From a checkpoint of a small transformer trained on Wikipedia.
Size: width 256, MLP 1024 tanh GELU.
Architecture: LayerNorm before each block, tied embeddings.
Training: a variant of Muon for these matrices, 196M tokens, 6119 steps.
Each number is 50 + 10 x the weight over its row's rms, rounded and kept within 0 to 99. Layers, rows and columns count from 0. The size before them is the row's rms in percent of the matrix's.

# layer 4 attention value, 128x256, rms 0.0953, rows 91-95, columns 128-255
082:41 37 54 63 45 45 40 62 44 49 77 56 53 54 47 43 67 43 63 53 59 67 39 68 54 46 50 52 65 46 53 57 73 35 40 38 57 56 54 50 55 47 45 42 39 40 50 49 39 43 33 59 55 51 57 39 67 44 49 64 63 53 33 67 47 40 69 52 46 48 46 64 47 62 54 41 68 39 55 56 48 54 48 56 58 40 42 45 48 50 36 38 50 47 56 55 57 32 50 42 38 53 39 47 36 50 41 63 57 49 59 58 47 45 51 57 61 43 46 60 70 37 45 48 46 66 46 62
093:57 52 45 41 34 66 47 48 46 49 56 45 53 51 51 33 37 59 59 50 52 67 59 52 58 62 25 52 40 55 40 59 28 46 38 64 53 58 55 56 61 74 53 46 58 42 58 64 50 52 44 31 54 57 37 41 35 40 50 53 38 36 57 53 46 59 54 43 49 51 52 43 53 51 45 61 59 46 62 62 57 52 66 28 53 38 49 44 40 39 52 49 47 42 50 57 57 67 41 32 38 51 57 40 55 41 49 51 54 35 58 65 37 67 61 44 52 48 36 60 44 51 38 58 51 37 43 46
090:61 33 54 55 54 35 43 58 51 48 44 67 58 59 53 41 51 60 39 33 42 45 43 39 52 51 57 30 51 56 26 56 65 63 77 68 38 60 46 51 69 45 47 66 64 49 68 58 58 49 51 63 53 47 67 57 43 41 52 38 50 69 44 48 39 52 40 41 61 49 38 56 47 48 45 54 45 43 48 50 65 48 53 42 60 30 51 43 67 54 60 43 41 49 48 58 39 44 52 65 39 59 54 50 39 47 40 34 54 36 60 29 54 45 49 46 62 50 39 54 33 41 56 54 44 39 43 64
093:43 62 48 69 61 66 37 60 34 31 46 31 54 61 53 43 50 57 40 37 49 50 55 39 30 57 45 36 56 61 38 45 61 44 49 55 32 32 57 47 61 46 47 62 67 55 59 52 38 41 60 47 32 38 57 56 45 70 49 33 56 48 61 58 47 60 43 64 43 57 55 41 46 58 60 43 64 64 76 53 42 45 58 36 52 49 51 49 51 62 51 70 53 43 46 53 43 44 55 41 46 56 41 38 56 61 43 43 42 51 62 47 52 46 36 40 58 28 48 55 47 49 77 49 46 50 59 48
097:59 59 52 64 56 54 45 56 56 34 49 52 71 55 76 39 42 66 44 49 46 37 53 56 37 46 52 50 52 38 50 43 61 74 41 58 51 41 30 55 53 63 53 59 55 31 51 54 46 49 53 31 45 73 61 23 50 62 58 35 54 63 57 46 45 63 52 49 25 58 38 50 51 56 44 72 61 44 48 50 36 59 70 56 30 44 46 59 53 53 42 54 53 34 50 44 30 53 61 56 54 57 49 36 50 36 54 49 74 61 44 34 51 49 44 45 61 24 45 58 45 45 42 52 56 38 46 36
# layer 4 attention output (transposed), 128x256, rms 0.172, rows 91-95, columns 128-255
074:48 41 41 35 56 30 41 36 47 54 34 46 54 59 54 55 32 52 52 44 51 55 54 43 51 54 49 37 46 63 51 53 35 60 59 49 69 37 59 48 45 59 61 60 68 44 64 45 47 48 55 46 60 45 63 50 41 38 52 42 30 43 51 64 28 40 50 47 49 75 55 48 43 49 56 53 30 64 69 41 75 27 41 51 43 67 61 47 66 41 54 52 51 50 62 69 64 55 55 39 64 51 43 53 52 49 50 46 48 63 40 53 44 31 57 46 59 44 51 48 48 46 59 46 64 57 63 35
084:48 71 55 44 57 44 54 52 44 46 46 65 47 58 63 72 55 40 65 64 63 43 52 49 60 56 67 47 63 45 54 66 61 52 68 33 50 55 41 21 40 44 42 74 43 61 38 50 52 58 54 54 49 45 56 53 50 33 66 50 51 55 43 45 52 45 60 48 60 57 51 51 65 43 60 59 53 50 41 58 49 41 62 60 54 59 28 46 47 37 52 58 42 57 61 49 49 47 40 71 54 49 44 56 43 49 49 37 49 45 45 42 65 52 52 51 50 43 67 39 60 72 58 40 42 62 54 48
087:41 58 53 57 61 47 33 56 41 53 51 25 41 47 62 43 57 36 36 53 53 55 57 49 49 59 48 64 55 51 65 45 50 51 50 44 73 37 51 48 47 61 40 41 40 56 40 41 47 40 53 46 46 39 51 42 43 62 46 52 59 42 36 72 69 41 40 49 42 63 57 49 44 31 39 51 51 50 43 42 34 66 28 50 48 70 66 50 53 54 43 63 52 59 58 50 56 42 43 26 63 37 44 64 46 31 65 53 63 50 37 54 66 50 39 62 54 50 47 39 54 57 38 49 39 34 64 40
097:66 57 42 38 41 40 58 46 45 51 55 60 44 54 41 39 48 31 61 52 38 51 59 61 59 58 52 58 53 58 53 44 32 38 53 47 61 47 40 55 29 56 69 59 53 56 37 58 58 49 52 77 57 73 59 59 39 32 50 62 56 52 50 40 54 42 55 51 47 42 54 44 46 54 44 41 52 49 22 62 47 58 34 56 53 38 58 52 59 56 61 37 24 58 44 67 45 39 42 52 46 36 50 48 41 53 50 43 48 67 57 58 48 46 57 46 47 60 44 62 66 58 21 65 61 37 57 49
099:41 59 48 52 37 44 56 42 46 59 49 56 44 48 40 72 39 49 45 49 57 69 63 25 73 48 43 48 55 62 44 51 51 36 74 52 58 47 49 49 63 43 69 59 44 48 63 40 35 53 56 68 24 49 52 65 50 44 38 31 51 32 56 57 53 28 43 49 52 47 54 75 46 35 59 43 37 56 45 49 69 64 50 39 60 44 52 47 41 53 51 62 37 56 38 65 58 47 37 41 45 52 51 51 43 56 50 54 47 39 62 51 52 42 44 54 54 71 48 53 54 51 41 70 41 70 50 65
# layer 4 attention query, 128x256, rms 0.0977, rows 96-103, columns 128-255
110:54 43 33 55 50 45 50 48 72 42 55 36 35 54 49 41 50 54 56 47 52 51 63 34 50 55 41 65 57 59 68 32 59 29 49 59 53 36 51 35 30 48 76 46 53 47 37 66 57 62 59 52 50 49 45 47 53 45 62 65 37 37 57 44 40 47 68 44 51 46 71 65 68 51 48 38 39 49 47 43 37 53 52 51 51 44 53 53 60 59 58 68 33 52 54 46 58 58 38 62 47 46 50 48 58 51 32 47 52 52 48 44 52 49 49 42 50 43 35 52 45 56 49 49 38 40 65 46
113:35 35 55 47 47 70 41 45 62 49 54 58 33 48 29 52 71 41 47 45 50 35 51 42 57 40 57 51 57 54 37 46 35 50 50 44 58 49 59 57 34 44 50 44 41 56 44 37 41 46 39 59 49 52 61 57 39 38 55 66 76 39 33 58 60 51 58 49 56 44 36 55 47 50 54 50 54 55 57 57 51 30 44 48 33 46 48 38 65 39 65 34 48 43 45 49 36 57 29 55 59 43 32 44 50 47 35 70 30 58 40 60 55 53 52 50 55 62 71 44 51 50 61 41 52 43 54 33
113:53 52 54 62 63 46 52 47 54 40 56 60 26 48 50 43 50 50 48 29 40 57 58 68 35 55 43 30 58 45 60 50 60 72 43 51 47 44 59 45 63 53 48 37 46 63 58 71 48 41 42 57 56 43 56 45 48 49 24 43 57 60 51 49 52 45 39 45 62 58 53 53 59 35 43 39 33 48 40 45 47 39 36 53 40 51 56 63 39 30 51 43 64 44 48 42 66 50 52 55 47 56 69 60 31 76 60 54 60 48 53 53 78 49 70 48 43 51 52 50 42 65 23 62 55 44 54 63
103:36 61 60 41 46 67 46 53 57 47 51 45 45 58 39 51 64 48 76 53 57 42 47 70 32 48 36 44 42 45 58 63 60 61 51 45 44 56 44 52 37 58 65 45 56 46 24 38 40 49 36 61 53 63 51 57 42 58 37 56 61 56 53 53 48 63 52 57 34 32 80 56 38 68 30 44 31 32 54 53 29 59 45 51 55 46 57 43 52 45 44 60 64 57 48 61 60 52 49 34 49 35 74 54 66 45 43 56 66 58 53 58 45 43 62 59 45 49 29 59 31 47 47 43 64 66 55 52
104:52 45 64 68 43 40 59 46 45 36 61 29 54 39 55 52 52 59 39 59 33 38 37 50 46 60 36 42 40 54 59 46 62 58 65 56 42 51 60 44 53 32 63 48 53 49 52 41 39 42 54 41 54 52 44 50 42 25 58 51 74 53 42 42 55 50 32 53 40 70 47 51 52 52 43 48 36 84 72 38 58 30 59 54 62 56 65 60 45 54 46 43 47 43 54 48 56 63 31 55 53 63 62 34 30 63 63 53 40 63 53 44 55 73 47 25 33 38 31 52 55 58 37 47 49 66 49 58
116:39 46 58 65 41 51 62 37 54 52 50 48 68 56 49 57 47 62 55 47 33 64 36 35 48 59 53 45 54 46 57 52 60 44 59 56 38 70 49 65 67 26 51 54 54 63 45 42 40 50 62 51 50 61 42 39 53 63 58 68 54 58 38 36 54 47 43 65 50 57 32 40 53 65 51 39 55 38 51 49 46 45 42 58 54 54 47 47 51 43 34 51 43 63 39 42 44 70 51 34 32 58 69 49 51 64 67 56 58 55 59 58 42 59 38 48 44 43 51 35 51 42 37 46 46 64 36 59
117:40 41 56 54 33 56 52 57 41 41 47 47 66 42 50 33 37 46 61 46 45 70 44 45 51 55 50 46 61 68 38 48 64 52 50 53 50 55 49 43 39 39 36 69 50 67 48 52 60 60 49 70 42 56 58 62 63 47 52 51 33 48 60 60 58 39 41 56 34 53 46 56 68 50 47 58 51 40 47 65 51 45 51 67 53 32 65 58 48 69 53 54 41 47 59 47 61 49 55 68 58 39 77 39 44 33 46 61 61 39 44 50 62 36 40 37 49 52 48 46 53 56 50 62 36 22 35 50
106:39 69 57 52 34 55 50 54 54 45 54 56 43 48 49 54 49 44 65 35 38 50 22 51 53 52 52 48 38 39 49 49 53 51 57 61 53 48 52 36 53 49 47 68 38 52 46 63 40 45 48 65 51 59 58 45 63 52 54 61 60 38 38 34 60 53 51 57 51 47 56 53 33 60 44 57 52 48 50 38 59 51 63 60 66 58 43 51 55 65 42 51 39 48 56 56 49 38 52 64 43 48 36 50 64 57 33 64 37 55 41 65 42 59 78 64 44 36 30 47 58 52 39 68 50 42 52 38
# layer 4 attention key, 128x256, rms 0.0917, rows 96-103, columns 128-255
103:51 39 59 36 67 58 54 54 54 54 56 67 46 45 45 22 44 54 47 46 50 58 63 52 52 58 38 69 60 52 49 48 48 54 50 38 38 55 70 56 51 53 24 63 36 37 56 62 38 70 68 67 43 52 47 61 38 26 32 33 35 54 46 50 36 48 47 46 63 41 38 54 40 45 54 48 50 39 63 58 39 31 45 30 44 40 55 59 44 47 54 59 60 63 39 35 60 33 32 51 51 50 55 58 52 55 46 58 52 53 43 44 66 60 42 61 53 36 27 42 46 41 38 40 53 55 55 61
108:46 46 57 51 51 48 57 72 56 40 53 61 45 59 55 58 84 35 66 30 53 50 55 62 56 74 25 51 42 55 54 53 42 36 55 55 66 35 50 75 35 52 64 45 52 32 56 58 60 41 56 62 61 62 47 48 39 45 44 65 31 50 37 51 56 47 55 45 29 42 51 44 35 44 52 52 46 52 54 54 50 38 47 37 48 47 46 46 62 29 54 41 64 38 59 57 45 53 42 41 48 47 43 63 38 55 49 47 57 62 48 66 44 50 48 53 58 48 63 57 33 36 49 56 44 49 41 31
102:62 56 53 56 37 56 43 49 42 55 63 55 39 35 52 51 41 38 55 50 50 55 38 70 50 56 54 30 44 34 50 51 64 41 28 63 47 69 55 49 37 42 40 31 46 41 47 61 45 41 51 69 43 54 41 36 72 53 48 52 44 44 54 43 41 41 37 37 30 34 36 44 55 57 36 59 36 57 77 50 55 55 39 59 58 40 56 49 62 57 61 69 39 49 54 58 64 53 61 58 58 76 47 46 40 69 37 53 49 63 61 41 53 48 45 49 58 51 68 56 53 25 47 47 56 33 48 57
106:53 48 42 56 58 56 39 57 71 33 30 54 59 51 58 61 39 49 33 55 54 56 61 49 24 49 58 55 41 46 68 72 48 43 80 44 42 50 60 52 57 50 54 64 49 46 62 51 32 40 24 60 58 46 48 65 34 58 43 48 54 68 66 50 45 48 51 47 89 58 68 45 47 60 34 39 50 60 44 54 58 32 37 43 39 55 53 48 46 44 38 46 47 43 47 48 39 66 43 64 53 61 28 64 53 37 54 41 57 45 44 39 50 52 49 53 46 52 37 41 44 34 48 49 52 54 39 51
110:56 49 35 47 75 58 46 54 56 42 71 36 55 42 44 42 36 59 59 54 46 39 43 43 53 58 30 60 55 22 52 34 62 43 61 59 51 47 33 48 56 37 61 51 52 43 23 52 46 42 45 58 50 39 53 41 56 48 47 50 47 48 42 51 49 40 27 51 64 49 71 51 71 63 56 60 44 44 52 50 48 41 50 67 50 51 47 42 56 30 47 46 49 41 50 49 42 51 53 64 57 53 59 49 66 62 47 57 40 43 66 51 40 51 52 45 38 38 65 50 43 32 56 43 65 58 51 53
104:57 39 53 50 45 57 51 62 40 47 64 44 68 59 63 53 53 40 52 49 53 57 37 45 62 55 46 46 57 58 49 60 50 38 49 44 30 66 39 60 48 33 65 53 46 56 54 61 53 27 55 46 34 49 49 58 66 57 68 43 55 41 47 64 43 48 64 46 42 44 71 61 63 77 50 64 55 40 53 56 51 61 50 38 58 42 38 44 60 61 27 51 68 50 64 42 48 65 47 54 35 64 56 52 42 46 53 43 56 45 51 46 36 56 36 49 55 47 64 25 64 52 30 37 32 33 57 49
108:56 40 57 56 31 59 57 55 51 38 50 54 47 46 47 47 50 57 72 48 57 47 45 55 44 47 54 58 44 49 55 62 54 61 49 39 65 56 51 57 54 41 47 51 55 48 51 41 57 53 66 47 39 58 42 60 62 39 40 46 46 52 23 50 49 56 67 56 50 55 59 53 52 63 46 54 57 43 41 48 59 49 41 51 53 45 37 45 42 47 51 63 48 59 44 36 54 40 53 60 38 59 61 58 48 31 48 57 51 49 46 32 48 30 33 47 47 64 32 64 47 64 55 53 62 34 55 31
122:54 44 65 53 40 53 49 39 46 55 42 60 56 44 55 50 40 60 66 40 44 45 42 43 46 33 49 35 66 63 51 43 61 64 62 39 38 61 39 47 53 52 46 53 54 66 57 50 41 57 55 54 62 45 58 46 61 49 49 47 52 44 43 47 49 51 57 55 34 46 38 48 59 51 56 56 46 50 38 49 52 53 56 64 68 45 54 61 49 77 47 53 51 42 65 51 60 79 41 69 38 45 61 58 42 52 63 69 55 35 38 64 45 54 63 45 39 55 44 49 48 50 34 38 51 59 66 45